Part of a small language model's weights: 12.4M parameters, RMSNorm before each block.
Each number is 128 + 32 x the weight over its row's rms, rounded and kept within 0 to 255. Layers, rows and columns count from 0. Numbers have three digits each. The size before them is the row's rms in percent of the matrix's.

# layer 9 MLP up, 1024x256, rms 0.185, rows 414-468, columns 128-255
106:067129109150155206190173144133138130130121168133101142063113121077216152135105143042059124086143121090161117098149111130131089069155137116114150155162191089101102139057083175166117128112098105161103118140115084160124115095120110091098125188180157132109141056142095145124107160176143110147201111164106109119121103165098114117149108120120184111100165178108103129077126114167059139190151
097:147115124126150138183126131148161092128170132113171128148118154145104076099128196094177151119112067119145031100124156196135096089100189125148125163155153152137154103127195062116106145111137123131105149155100164114106128131157120116170159178106087140132114106124063142131118113106146088122189096130185106157146140190149092215142131161123178139123125136125173136097195054068089173187164
103:137155098088156158154143088099100091097186109134181178148139082143156091135161088113126112068162154095113133171149155120083064114085140103129111116123096117126135088120196076124139139159125145167127158094199104092117152118117089120128090109144132140151105109155147138125143086134117136165173162168109130089107097110177109170122113153199187128091137129163086149176065136120141185082182
106:162102101096143126164175163143146136127160147123108144179116086153116183117140125150114134147140092158118140144139156119148147158124089130150160112135106085128104076130139156098208164147077190099141158051142079117144113103159183158083061115158136141096138110115112126217077105084108061183136072153145148131145119096125108177146076152114173111138140107156125149156157100166224154165138
108:064093167212104147111108131095108152158176113095103072178100134054125116174135181178104149116128090116079106129212159152054130171097108116142069141112139122134200165106171118175130148108220138093132163132166128126084188108149137100143154137096124106139126135080116129096128118129083111137152161102085119097181114150144135143129098100116164134140167186111170097138143144027136139166102
094:148145159151166167090033103141113137107166167175166117132088135109040117130124161109106134129146151131099193105140098173135075179052157129098150102128116125096170116140136141115094123141111104101122093139151165107112129121123129131131181171140100177143106109113150181156169172189164122101076128094113118140146148139110106114100148158126093110197133141133121110139164120134119129095132
086:135120088092110087166118102170139088163163146128103093099114112127144084127140177129083145102143104082154105145079104117119136109168139144141108123148112159154080106157145163121110159137164097097142190117087146092140114127084176104099093138115075124080168078134153139142104125098119156155149204151084079168182169125160131164165092115105089136151107085149105151049118138113089160137084
098:123118108113124104134085196116153114135168147117096128179113095110116185116101177132199093196087151120168154117125158080150126151117154112128153055103180135067121143136119140082097185138126123140144185105092131064147117178112110165101175135147169106074095146046093126115070078075120103130144091081070105069176123153134184100143137160137110161134115142136146069114108119127107077052167
103:104181144109196127122148160073108076168048125160137118172049172057106120149059147108087105138097099110134124109159083088126132140107097148124134196171143115197136126129123115125138110138145138102135139118168173161116177133129048097115078095174080115169071125126120083141105154127165130142192082139141076112202155106112112151063148057175132131120141102110093140100130164113127130170120
096:086180124064144167133134130087128056085068109142116081119124131122197151085147110098143169093082095125091166119101144140161141127127204126110164085142101083127123108110133132123151127137164144098093097121080105153151189134191113126147126122141078108137185109072105206090140134109191043150095138133155105123126113115130110157121114129125137140147071166190150173080100171098095130161158
098:112169120093186163119104129114138069156097154109140076143121136156177133097136086133162186126151117078085141166130157072118122163096173132155129162201085159084165175074144166097133140068136134132155077150125177143116172067149125106107147171032139123122110148099146139100115122150150090154167141093126073171096120153150127124153117106171102106155085108171216178177091129168111123071140
098:120124115152140169129104141101157144130113119081102153139132183125130162127159178128107203093201089099104105162121169082119104166152109145179148127147091093135151128160107180163144130125188167102150118139117144184084064100113136194103131104131141086143141122106078175124110124117129067115121089138152138129098173138096108132136109113150153120122121055145107124120135117115107143107171
100:088122126127152191151092095168115120138107154142151174172109083087095091119212049139160153152137126114121123040154164174099132129190110163120073156136162120129122133144145109173137124146108198129132108150157135136199113080089095113171179110104161108102089164111154190127107108136152132077126149124165150149153132071109115161126095077152133118135067110147113091121092155153156096092170
100:121159125098158113163120174144141139139112101105161115091132180121102154161139140178103067119116158093063159185115179079081101098093168126160086082148165138130161110115137121089111138220176191086166139120102112145124115127219100115135135151163122112149130095190086089114098125153151111158170169102133089094103143144131161141134150118185108184127060176135134097088137138160129164127160
110:142121102126087106092104120094136117138109143142178149136119145159095104120183178124101168152162142120054168159098147142118168121097185158084153098083100095095174118192096140131152073121124117153089163129106191129090123149127139087103104119156108090071111142159170184128132099127126184088154085135123094096104097119128091064140188210198111117118091113150093114139138056120107146083152
103:066118099131127076149135117110141114118122161071221138074165091160130138116131123102150074082191152127128150132098146126122118176110172140141168126143137104119113129136167084186167094098175145164102182035138160130126131099152095103137130168098135158121110149080124137110115105167077133163097134108158147084168195183102112121094124131104144155086108100135211161123105134083167109144141
100:144105120137139105120151180099118103172133105122134156117134110134140116127119139074102096183076072097152103058118097158070120133164163167129134140159101135112136097179155154103117104135107150127106154112119115196168145159143178114100149155142103079071135150158129120113121102187122124151132127165158199101194157128130125115114170188105133107093134073102167074119165089124097204170073
098:123153165138174056159098118124199136146101181160157123103098108116141084130101090104071114122096135101135101043194105087090147167089099168093124149098128092067140086116084098224156102133162130142137110161137108141109087165175115149142079158125107072128126148049118123111134168150149102092119058098179138137140103105152139103072162109109105120124074149121128165170129145144118077124107
096:120151141145182096189161169102043148107175057089218174120153080104122074133113148165082104110095190124166167101185106162103142050170108154126103103103099135081122156130114200146140168108135113130099134117163161098158109169090121136124095147153094131137109190098103094107133077122137171122158151118071074149076102159099117141115094138132112173141205159170134160094171118172190097119112
105:113067120140158150127153106161147150097140058168112072151086133056110098184110167163190188179101142081081092126162103160064119108101142143098140089125138165103179142144130115069050092122109129138094131153118109138151091114146111184132168138147130095135109120163091133114129154104121120122120137111155146147081066181089116067082100194124142109124131164148091103132138087089104142077154
096:182150071160166121186145111141132117176136132120121115124103137175117149154130172105111102081139137156084137127104108151113123164105139149126111108143152137148162205135138134102125071126111139143174100093068104036157099101166137154127150129174144131083159082167072126150115120144163151048171111160169142158042116096097142110068169104085134132133070110135105146182142124168150110149195
100:116122152120150089096101170152136091131130098112126115068157117131159137183150161168112154112126186117145104153119142140112164121124150148140112181115164112126050159096082148102091139113117141080157080100122037115054103116197097126125184099197163125177163231116137135109130115104146075144145082125102131132148150095116128122088099114124136121087130158095143134126085156158115141147133
115:124135058146149101128076146097118171105145164159144120148100102176182214135081094161102133169045157118162117151127153108114108154109182112151180109101113055128121158091181092130084132121074162142135140153119111108126152112113087076138159165168112112124131157073193191161098097099153129079125083098168109106123162118145106097049128115192125139130073141124178179136147111125127122141136
106:143133113108122095146141197123192145177083110113167152129087147136063120171126176101201154135152147135123152180147153106132146130121116074107093089126144141113144160165103144124168122068121112087115129139099086168154116140116108167121107100111150133127139182132141082145059127125111138067098122111098063099117126128088123049100147094175096093143087170071178121121135144114131160141155
103:108105070098141208068115067164066129121103074122195127114119141126036116144099164153140150126075103208085141119100135120164086137112126132107067115092149168119157138163081113103106146116114161074066137113162120151140198108098133152142164133143098134128201094102113116112137113137165125100103156109138137159110093130085182119123171173121146115141124119069107175088111136135151192105159
100:153036148122165092114105126147147138107116090161204147105146168062152114162082141131178101176121126160126137182110151137125131095192112120122122142084147174067099077144119152095164160170105181106124115168208114131112087173132135167056077156117167116125171137115153131153130096135131124113141095122138113169137071119087131144077099126112129065167091124092191105139142134068171078138187
108:158137112140108129104102134125145110133097080130099123100104120145102137112110094120159145193110120113084100143058058112147164125083167069107132165081135091113108136103037125111086190115154101074116152122146172121062093195089137134140098117075131147201170081132094181152110068195093189137149105092207118149182113165141132096151124160152153145102167143139126073198131155139102138132133
097:117082090176218074135127106148138139126118080157123089113141087131072093122112088112158108155129166108090129118097091103118164156111209145195164115132179145068160141175127118103121100143114160130151103110140161141132177126081088139183211116158157132100142162153114097137108104107155118145157142148111107179120183135180194133128161168138130084138094123145115113146104163137099178156134
099:139184207077090099130224118153098114130132099166101157185090115130137117157145176144143140058098145112129127191243102139166181110113185115109158160098132076179155113144104156095209117103138139144092145125087140096168130104120127143078108188179132132115128141131119135129163150083130081146162161180143103133108167156141157143088149085214182110133098147141124194105125126137121112155190
104:117164120151141095102148136093152157113207115139149133162186028105103084116119108109165134093165066147150111097130167126137148119166130100109105123094097148076119176157154125151152145134107111094157118108131129108088181181150090160126065148117123149087082141077224122149116109074126124093105122179170117152116088144177076120232119153146115103108152138167146131158068067117114142137133
089:100093104120146178160117130089129113086163103084145122077153155094137122178163099176146106164159134140175144149150173150066185132119201155139097165090108155169138073116083135138110189152101169069077159194130081144131112136150109124116138208151122115166138111104052133143152124156112137122173067124165148103172119094146097125108126117086200110182179123116153173106112093092112146108127
099:147123124109147179129148076142115165116137102133126117047117097116113112145165095081135112130068093071143124075113087138098195111173175123137119124125118084131161121177126061111187101072111128069120162151051109090115153179101062127055078119088121153087160149134126102145126096145101136177085115162088082087049109110148162119174139202097100133141167141211161119098139151148126131110155
096:142155123148099111109160122107207126133147116147118155133132199168157151145138122168140160179110164128109174126168154082202128146160112103113130199133137085096151190113130162080125141202208144145076106153140120130059126097167095108124086171138115111118157121117144127168173097129125097128168102145164100123106093136160087121104141098139141150083136150165157129121171110110112134185132
103:133152175158088168134172124117127087120113136109121121093094164146134172111080125165149121141118116099125169110083136089098119177116097160167068162115178126137131114177161147162141156162190149148100178092100151074106094190161132140164086079106096128128124132127081189176092139188159160123133171119098113063107133130110143088171153155058200146101177147108116116135133149116191104186124
096:128152174129172138089194134131136183157151148069120183133188091072143139163138083145128197165096162076109105099116156108132144089097177100146099135116181171081148108058141051114154153114064095126101080145106090151112089115117098120099100107115170092165158150098103133098124145110146099198094178128137134126149137071117135075130099108144166095155123126183096148093131133101104120074135
092:105151107141091112119095135094108151155116137119099105073155123102109104084149146163084067125102101126095118176176066147084102109072141103094087116119097100115150149070128085132099130098160132152094137126089112158156111126176093158092154162129109133118167134128133064128164103080095136123105085171099094136153150161126147103130118117085105158165133112167159205140149133121142237214133
097:161064138106149114159137168160170156144125129144111144151100107115125081141158190118073090080151127161161124122091102131123140139156144094142096082115120126174143161163129075158156120107148103166088110156126114090127113131132094154079087135096141109111147134150139099093085119130159105155220143115107200120136126134120150131034073105173154155157169125206170111061070201146119177133103
101:096089133147142147146106122123164125088089157141152118142076120144024149108108101138119146117180121112122093134172145144149095150128138058173112111037158083169085113092099126137127152123104113084146099136121169179143132157117101132079137077137123139168128129067096085121081132178081154106082150069130132110175161114109101128183161093140160167132124102105197176112086121190111128139181
100:141161130180073126114084093193224157199129151189144135077092110172133058138123107116133150121132138099135054169148065068159116133149129095051121162115118140156120107071149091129109139145150152128140124115046130128112098122094124184076102099114117127140071134151125061176115136178080136120142141148147077181100158178181110112147132115121156145113104114081157076129128056169158084109109
096:136118131151079088135132122131131135101153100137104168111129115028146155077175101115112145084068133188062121192086167110112109111164153180124222084067176178116197101180154107149117136208126167155143107114130106132211152135080130083101137131157121171180100079121131174132090170145158100108096143162149111121116137136075106111079168142116067124121143209166113110096189172150105146131118
102:068129102151132123118154135134135111095114106166140132140156107134204154125134140043115103128179109088142135104158147137144162071141119111139182119135122063133106126122095180188148163066175095130143141073160087111128141155123149105142070149111093173153132145088135181088149137081131161174098134070139192082162080145121086158106116017105152075130146128134141137123104068153115123100173
102:169163126132082134161185154157149158158169138146138112117080092180191120159155159119185094164110071142140073094055073151096099177082109127085163122151108085124142106101141152113121121095124136133160116109099212079176108030146108133124123151126122130172112125126126113133100142171086135116117130133124130106121156129087156052079100149121148100064117115127122107106076095154095132146162
093:130182174090135120133144125174083149154101115126136130146101104149148171040130115126097122105149119117123110118127107095128189151139164096136139127102117147144082127162085136116130071094119133127122150089148191157146068094099085156095121206160139116177087182083127108095160149146137126097193111127155150124168171116105054154126092105165087130149155161145123107113152149113109098069086
107:137094142099155152116170119154079119115063092183100124108106116076067134181143072116160089092104148149126065098173111141130161119115097108084121135099103159150169119145146141146127160136170157122107133167084159146156160083147140094100084127094155100135165150131135187110149168171152060160067078112094156131133069085159100109119098119099117126132127137167112151139129124177140129130181
102:100070157127110082175091065184145114170174135149151140107079094099134101111125109146116080129099103043098132102105145136129132159164089127143134180121106131120152088111122255084148137101222178118110148184149142123132115074099104177168120119156124137127126105116111059089160099186083113170163077115152107118101123162158108161096177177120137140092091164142115141161116140111143137139138
102:127170091129189111094142122104164132141083090165167133134167081144116147129173139108142141095165141139088165095132119120172101107150133045195068109080139134126125152128128136139121105171160146115110105157107151087148126153223110092105131114085164118111151116150160147098066170110125088147171081146146018158125118139126141103142145154150140114115117117111166165092100182166181160122104
104:158135097128177111094055136181127148107105152144085116173145163121112090147084121120109126113072146048161170149131141176124160096175147166154234133137129100076087057143169144111194068129188083133126119068146171194120105149150160117097125072100162078162145140142110061090069062119109143150114131137124065159133137133099085088070127180112163162103144174111144117097087068118138148106119
096:142127134058136107064166164129146162110123186109152128165119115093107166174075076147080110097158133104105159161126080170233128124075179148135170109142166167225179130120143076153125176152164164123165189132114129087131107115175106132148129184147135153055149107118146121129125141130156120168201082103184138157149152161116106110057143072147095154112117142107117176091098131127089141114112
098:118159121104165120177136151122159121093119129174139121179056092158141097096169122139129127083114122169131177133139131142163130118175141108133157110106118153127150098103062109117163123053084120220080132108129113083106130070128114169068120096114113138122158091123162111153164127098130153147194164089087142127115121148127092186141122169151077067149115088100170169216176161213109153211122
102:099167082127113135130119103137105150089127152130093156082107118162166117156141140089110129118039109148137094083107147151179103176130078107140104206142000178104090144144128099142140112115116124136086110153120149182156140157137122084072119172158132199182101219120123176128151094176130103165093138093085083088063108160133151135125111130148142141119150177167146085093145117118147140108171
090:130110131098131089120121129150137157156165117145054115138123148148153142097190162118181155163195121138128124095138111124168194129146165126193135122159134135138183129134098172126037161150101150066154121106099051104179118130214113126120194118122110120086092168147124130119098147081169142174121138138110131062146138115153126133130064154103129162133113076177129166120112094094150165079088
104:089136121154094197148161126218140146130109187157141061064135192096154151150097101129129103121180104132132168140064122109121124133146164124142161160136088139170178085128129161115144143110114122136113163138090081136159167136122151134076112120134158104140143152176125122145131088159106117164172119174147160133111177124130165120130066123140067124147178145078059153177173139116148096147156
098:110159191073104133131116136151097107111138129146109080178081096116111130070102218110100140160149074085150124123156074149167119063127132128107130106171142108135114111148112089117133123141133112113071135160106164192185111073095105144114142052105135143107112116185153183138182123139126143127078183123114214128160110142146097161185083130147045135110101160141062138153130161158069141135107
098:137104101114175156107124092162166121135120054185121134132119175120141115145117097153102163201070129156196158104105149178035112172095146134095143161110122106093110121133125159125133135089149118114178085124173181110108106084158130159126123153153115129167139109141150087144112168146123160131170122093104198131157133138094168138099197137141128092153166115109125098172135148098121154128117
098:087176173118122141118166122124176132123137096124079124115170095091139128134070171156119134125130168144122150118138101112170074095163158043181122159121113169113122178148078092101039203138140133147087149112150184098134091136138118159155105093148077136134154105100098102124083164104141149184146178113191153133124113200108104125106168090062104105161151121108151126132110138122110100087090
# layer 9 MLP down (transposed), 1024x256, rms 0.257, rows 414-467, columns 128-255
115:110077146077140190115102138103085139100079115105131119112126191107128101080179137089129130163126199089148132160130135178118150167145157112151156152083187090128143088149098141105112155126148111086156191119049081198070080190126065154106192110140130141090099138115102120151098052106073125147157124124152134148153081118153097099105177114133147137134112151134127168086150116177131120117115
090:126116115121111160116122129126122111128134139098076156094130137026078082145100133123150133128151180143127092123142098168134117080130139171149116077128143111133056194182169124107137090219148085160175132104095203122071123109095151145121114150169104097193103129123127099140137116146165081150130096142085064139098161070135129136120134137147123123108150123116119111181131132135147120099150
111:158175118111166121146176136137175151120180138132129146110139167192130089147079128106138131123118128153115086194117168135172109143119098116124195128111138045109170103090147060078182094139092107162107102169135094109151165172119091150106146104160150136186112184116129128169106158188088085130146188106098118085107095188098082106153113121131106139137144130183124110151114142168108083152116
101:145114159178123135121154157142102110150136090136086112118115018060105105102143132172158094159137116127162129052099126167148106150102125157137139126175069170181151113145176162187090105152096133119125137104125093118163086129147112146175110163162124113173125135075104176173124140139118148133130165154153085132188096149132150188051161118142133157099119174091200074077192143122104143151090
114:110132113132103156146107180073117150115156121202127115167133160152134173182122151112101169144054107196178134120051139165119130170148151075166162132137176118122098070149106165134066092119204101117154122099138132148082172125102086109081091130172100165150113130093162130169107152093074063144096154119138113114088128125122096093119128100100119069185131151178124102158052129114134173153164
098:149120106104120080127138106103113151115104165139132117224127190158165114156115166136097131137127105093125108173092120087134126097197179099087078101142125123130060136094141103096186128127113144115117173124075170125156172109152099132124069185128120084167115148153154137111152159107115130172210084170116110176111107187064099130137128107098107120066134093095135184124050117169182154171175
089:146169171115130149149169164140129137144113150068118083107180110092131139130096124101145149129199156129105129107124107139174091165089132085149180086113128097065096162167085149156099080130138190171166071182149137083127202156128083149166089106111136108147120160117121180116134170123081141087173121095115177094154119084115093124110184109164159066135113175131091135168089104146144142151085
099:156089089096151104156185123149116152126116129125107134148126143099207128118126147105156114081217131151075097156107092125135090090146108093123103185150109164155113125127097101090201165076088141156117083104171092177155148109177110144189131133137107147113122095221077130126112138183138070093063101164104161177114173186084126143115139125175080180086154093137122104131091147137124110126105
104:091133149189113129164178151136108109141135096152102077145197077098142152068131122149194156064163098123124098084097096100174107127137094117088111133124102122157133099218151080097121136199064098108123172184100155116126118166116111152169139159078124125139144172174189163139120077122141093109100097158069177128135132186120090234171130143139151148124106145115152085114128103133077153117155
095:107092106226171163093184164164138159166155190125157141095097121160129125099113148070091105151165090125181132158151088084116148167160117200133099101091167107125106169139138166132114137116106183183128106094175145146119084070131148139112144171107186181132136114128135132108060103111156200156174136153153111165064129138175074126124151117101126136161144096121125094164121120146134160130136
091:153108146121090098143162125138178175131077104169122096142124166058134119123140136167136072118149175185085124076135134082156143152158088112139179084106151103139088201118124068146146080150119126105114116191102080102143180109096116108070161125151107132142110109148112087159110163113134180132122103098120074078053110164126112127141086212131171113135186120145076120162096127127113115073113
087:176073124098125098107151158141140125167157117162138125104104110083147143139107077118178163116080139136072113099101108131191141000062108150134132107171117194089128162117100156124139126078174083254098100091116124062172163125143203128143118086152134139129080160135146101088094120127165178107114196128073168108115083081132157141132083093168116186100144112193136194113126174068163112129113
095:165101161093114135098166170083126091113114092106118156102146148134097170191133112098059143071094098113084130128152121087125171157186108107064090086139160079095079106102106128083080097142137145054145104063113127164128084128048109136111117155139111127140139150171143131101161135156089153121083125136098137129111038141132119086082148134115080124143100117119138070139151092131151123128131
099:083141141142089113152093068053171171095103105067134099148172166158127103158109122141100089133131114121104100167168118109126138057136094173129088148170147175104070084062112136118118154088174186143076170169042097120084081102157099122153170155141149137148165105136136149135118097117149089161110114152125122124129138155118127165184166130108141145088102135058101098113111153159099173148125
113:144160082161144171128124158115116136128127143123157148226122087101109110152179117173203097125090101116118132102142056138162131144148139120115099133155058119125126122130127090109127054138116125124202100170140169190142095121168080097112106191152163085142130128130120157075148144115140160181175139146133153097130090159154154126103100111097111119128158112132146080093092135146140072086103
093:070138182169140147086174132124108140182084085122112104182175127132146104067068113109125136111083144130096184131136128142146055126086077150164126169139054175105126162117122137142106120106143163206075100119132146108092123127142140176173094137104107112141118150160112112087136163125134183160160150134111079172068132105177067164102163040113116114133087197094125118126114173112151168137140
113:132177091132174120119114086155170113154104107146177148129124111071122101103105178059173116155137161076101124138099170115118066155125142125151179166136075100123040140144165158104141153133115071151091100115138153115124149094159088217114104137122093102114124174072154078142127127092102183095139136081079123162137123151123118116163136139115184151107160127111115153112187092077084184168135
097:181085160091148122125170169114192116151119132156084099084110099132068143124048122095146130174109155151126134115088187096105129105101103168203123139133064148115100097161125128159203188180115082168105067124121108154062124109138148086132118149150105165148141143125163179175088104113086139156107175117117127151152150145094136197076158142153119109138158163156150067130072133094125105127136
089:201118173210118112072136091086079103110175100139100057141117137128108098128122124090120165101110101084093129173138082165096099120138109115133164129095113139106107081151125067102142178068167141136076133130149132071148126125118108107156120087097084072119134122090058138134162145169109093113121106090134133139084130156086137084093140097083181080154072095151160138088119110178131188092129
093:157189133128154158157117093170191068140142090117086135104126108164128067139159142058092119150080153189103165164129145068148159127160177163124130168150158094138146111079184119174109170100125110170113092156119110137046092132068156153238104124137128143145142119117123114169098081098143147121098123174146064113147095122164054154114182110121128137101136168175157114152146166139161162130114
098:132112201079107092087109132147136068146117140117118131145106085089120139154141106151183137125098097152158085117162051131201144134120124086147149107117143096110147077125160102113145204152124135171073093135161074184137154165126147102069129150158124151092097198093159097139124176119115168198101106121086158155166123130117088077147133135110153124144133155153080193015120138163091184120110
084:068102101154145090158166136146132111131134177114097134137112134149185156083096117169091155135152115151170124171121145201096104178171088122194096131126149170114090132145165169095118114108131079158120108108141129177141114158146110120155133143097082114072165044135103113183092126169149154123118190153101132117118104173121124192170125100108081052129087075111122079183159144169123170077082
116:181119073147167110138140109138086163126113122127126218088157145144162066098119099128142132079125154183160093209140115146126144133133094074118132096100140107153179134132087131101114160133094131121143140220171129100137144106156136102121127119107092121083152162112104123108046108096127141131142168118110105080175132128088138136104111132134129064140134110115116151125116148133140101113063
106:167127150196121101047128125091102101106091098136104114156119163130111087095102158125096102135127133097098100129124125100117133162206121138155103129088133129149092078162090142101063161133146147143202217130172140131142117092131146154124062171125087136158187097072116095079167139094163095129097065147092172156189141130166109140125106142096170145155140120155152143091158156146225109140163
105:171084142108117097170118084128124127106093151091147147176104082146099124131108159119117133172075123121133163149125144141143140077152132090146155111144120056204127089112129096096127105104109147130164152111167132124163158159130165092139172139096073152103155171155078082158130162106174149163130126124105150082113161108140126113079141091140173143116116107154119084136117114118073088105171
102:111145086143170128106101123114115127142203160137103140155144125152169163136094066098095092085156126133169124053115086142124135140123145171134180050090135198127104117138085141124112122118111145133121089038155077131110207119166146090071057140104175108102129084118139084046133161156081148154161157123098091173131109083088076091155142114122136064141102142111110107124139104134058143159112
105:165093050078081063105112083166161151140094134074098119104104149132120118109134127142101123134080104081163131128105101150106092108132131122111125122113123126114092114153148092125126132146192128161117106147088120207108143176169134113190117090115152142108070169118084058134057141092109111086085157173164160162159108119152096100173140107102095084171079105122124143158091203121099160059130
104:127161157092136132111165187107128142138125127195158118157151132139136181073185158165107146117146080125150077123169156121175122122111140064124106139095110120040185110183139111165104101124145159105107101144165148189156104150163120106143084180079108101096175149134146144133145149125136127094101111080093159130130142118094138129102124094119093091126148161076150117113118193100142064152203
099:104152126065100167170142104117135206161116180107150079120150094139174134117120139138146061131154097117113149150121056107102116182086091151137102060153157118123116117158163162124164102167148091105100159038157130129068131140185155091141130167035058140197147122054155076106070028137150108126122096169143114131158139172077124110116134186122080139148134124100138116134147128128151139180179
107:146072128178092100140124065171072053124123157157181144087148074060148155160138154072161095096095113151117143081098149171146135134146179140150136178085187149146102113128126212136107164118140157161109159118141133123150112168136138134042145134130142125134166191110131082143163103160126123074123139081138151154177110141141119090121087174072132123084138163114098148104146145134113164140121
089:150156079166143078160131132135145106108097129070091096196145062107169163130118104109159144104149100107148080101100136161170118090130097134084158140131099089119123165139089190124147181097068109160145133156102115082137084168103136103136120073128158123095083132130164101122113139138103078131099119090131163130132127163074145144187132101087093114121101128191152184043089096158088148133151
116:161069103134150120194147161091121154213182124117102094114121127156116160097111110121146103111122127228113088162116097143087148126139058140157144143165145139153081145132091137104187163102087183134168092146135143135139159120120153090136098094092057097132064176128075101126146110131128120158134134155150129142174099184128085171179128130103074132118093126109139127090127162134077101101137
109:137106141097078162096152148068117142157154208144112128115130094141137128158198083095106078183085148135113121107176147121107130166171130142098127116110140210123159173142123099068113123181134190110124082139204146073181123174126154089196070103132090103161139120128178134175103144095142137098127168084147105164139102109145145107122125170162090165145171091159122205186173096143081151121128
109:130159106084130137105134113169106116089163116121105186097110154158162114124148073139072190131150097118115115096130102117058139129048147121167081185131149134182126131165203146093092113118128103116128093106127075129172160159132121134137197127133097112150161135093070158190141153118111103107081179128097126067102085092164130118093130147139166140066144154156163096115165125101085108113117
078:151109101147084116152080104091127111106152174128124116122117134094124096089094145107114155124174095082151083163152135064148115132131109180071127137167119150216124094159151149145139098086135116165105149158135111155156140133158141137088051109128093141116073094132094123118100086129089098085156085106134125108101100152115146169178174066145165157098144136118142202079103078160150165165092
086:093111092080150093102120188159107083124152092124126148175085132166110160160164142087141112110163144112104140090143130139144139130154156150125115070157106138084171134201175151136167103105120139116128102134153143072123076124075142098179059038133143121104085124172144149099125146144133106097194112166103128126125125084101112153143140100172165171167076158076109101155112116129112149077146
110:040148116126114157141152098151082115133144182109182149068134106121124109108155065152131132154074093173175112181147118134150091116145140141089113145109139097108132129163110169118157132174097157112061121149152157083122138110116131087134105152149162164174210127148089123090099163111120169084127107085145097142118160085127134145113190144138068094179127148135121154182169125145127152117125
107:122150116165154106134132162124122124114175109165134068092146195097145101128145161152116108171104128123126146019148135107110146096162115122027127109193081138172135139151139115140107125101156122164097136206135111106151108105114079077120171139157145099117125139184089217078121127137169182059170146172123170166049120106103120116097140167091145103157101137139084114151121126126119105140119
097:092146135154123163083183098204116109130097099089114145122160123121096139162106154141109145123144102140129133105138169127150127120098190187146144141171154160172130120176111131055131105141093164103084139122148058155118104136156033118147106171173159117129156091214137102136155157142091130167091123138171096098118158166135111106125119089129111129088098142116171137192113154122104031057195
103:097126122100144109160176137154084132140116154151198131167121085077098117135132063120130112117080116113148079114069165097093159112110089172112098166099100144141186191191201132119173131157153145144106164054114169113171123128130114109112127090128128115083158114189096133128148143109128119105141149115112128117148141229147128102060100079125108133139132092156100129169138114143131072147111
103:191104078163061127131129111110162106085101200133125166123112132120135131076112089124145132079142176167126121186165084085149145124163112046126095152158166166134085127119122093151165072157098132170139123089087138075053061093176131129150091131143077142111145088207135185131116140175114132124077100165110157155129190174195112140116167173077129103070116075141162148138109148127078156118092
102:150139128171133078106090158155181098116152126089156128147127211133150124148158104140028101150119132178133105139079124082155165067116101097126110078172111185126104219134118139114143117118182133144113151113151187153120135105155170107081139139161113137076082126089103080111168153109100152118073135138151105088065165112105112113122126176135102142109191159135152092101161114105105127137093
081:143128165124108141156155124062160137078086129133135054167142163143079194157109168169136105109166081091148110170059124166163130080099136149139146171147134156176103093096154095128067130118120123165104124148161155168154131160169156109125176071128064114148195117163126132105091121112103154110110144086161128091100150126071132063071090151160089133056099171107129160140134069103140116184108
112:155137119155140104128161149141112133124080121108160127186143136135095127138163080161068118109128170164106111109089101119123146154137085109165122104137146143132142109060079126151184073059145098103096128116127158177115128130176096109141009191132128137079135100076150107108122167154193139090103160209113119201155222134118144086114099146124096119131181107129131123079120072190138101121138
099:174140080095135116167132187063136117116113157114171150100056128101097101127129135180105143178157092095150137130112143097083117065065092098102093138110129107107154156107066132106076075106085142124139126073092181124097164159138158106110108109105185183169166163159130101067150100128153143129069153132106117097158122157170107076127195072111055120126147130093124155123178125109081185155142
109:056119107134133117152116101095116137142126137111052131125096142138097136080110135127127132166164129098116121122118082153122064146128161137111136144131167109139140073189094151131055141161132087170114126128104109113138141074058130163076100129128118114113154140089141129151130140090118195185070152140108142116159104118134125087084157109085175097131154093113162117067164159153096118097157
106:120126152083105145123107164104177200076080152193162186165112111044176152134140111130148095135113129141143131091119184116138120038109209149114097187139109111113139072084157113132152082158102127124138163069056173090079171100086173147137144143098103123130189079112091103110123101128160100071133092141113142176090103166145166107132114130122183144113097121130106163145137168127146142059118
096:133152144139131103208137189097078143084089099166066103181146134191162146100143129145132148142110102159089106105201139101077128132117180094143118113165098077127153172086124135140109139145218077157080028118146105136132187152125118113174108113182105107103116133146170131153130073144163094130114105094141095091126172124111111137206099156115115164144170138116197155121159172181121076156153
102:146144177111096153120159143148182114094157172141139159112130112079147164144150201123042114122147136157133072124117126096119112113063130165161114177138193104170093155099150108148112137105152131103153153129125144104135105159102124145141147176120152132147106079152119085144138171071096133191146075137190151113151102134139208132110118117115183117162133132183158112092156121133088139120151
110:171097117187179196142163209048097145152137076079144133148149143124121163153131068174161172166175173142107138116093147117069101108119112082147115102129148183137106102106127191090114161115143078145070138093143149146123141079172109179097163148077124170086139088071080128127151071127159132172135109119117203122090164162068096162127150084142113099159150105138123097102191140066115115144159
092:173145123129115154180082182154130117105118100111115133074097146097110115126140121137131128151091157092157152151120123035117102084138157109164111203093059126085125129128107086146186121124087097138077115112137146135091106135091112094146133132093117122129135091155150179142076071203137097149164187064182130103153089047115186124089126099209101109126096178044189129162111131155072144163113
102:129149106119181068085101110099102163139155130128140119161153097164105109106101141096092144196139174116104080145198050157161111150130070104137115153148175051127087122102076127136072120143154133040131118139109150119090073100111106151127164177121127185082112134112171103120173146086121143087084124153067136125183153079170118134070146090165094082129046107142142111121141192124149144165164
103:178111164133125101100079126180143135097149168167131112150121090112126226110136079138156185134131114154092106142110087116159077145109116130106137106136163124195134111146159145108152169168156143140182165119142151097127149122132104096125096090158208115107125148121190148133153161164097214155093200159126186188156139094173124128089128140153121141145144138119049072120140124113108114136125
100:120157132130183103137112155130178133125143094134151097073133176111122118150144133149119102123183130094075073147136149091110115131101131099148043112142135193149155109137144141131156103139143156134133209189105111216169134143104138139126110131175128147155124070130076176178159201134131157118092104188148108101159110147093128154119090124124094145099096182146108141039112111130116180103149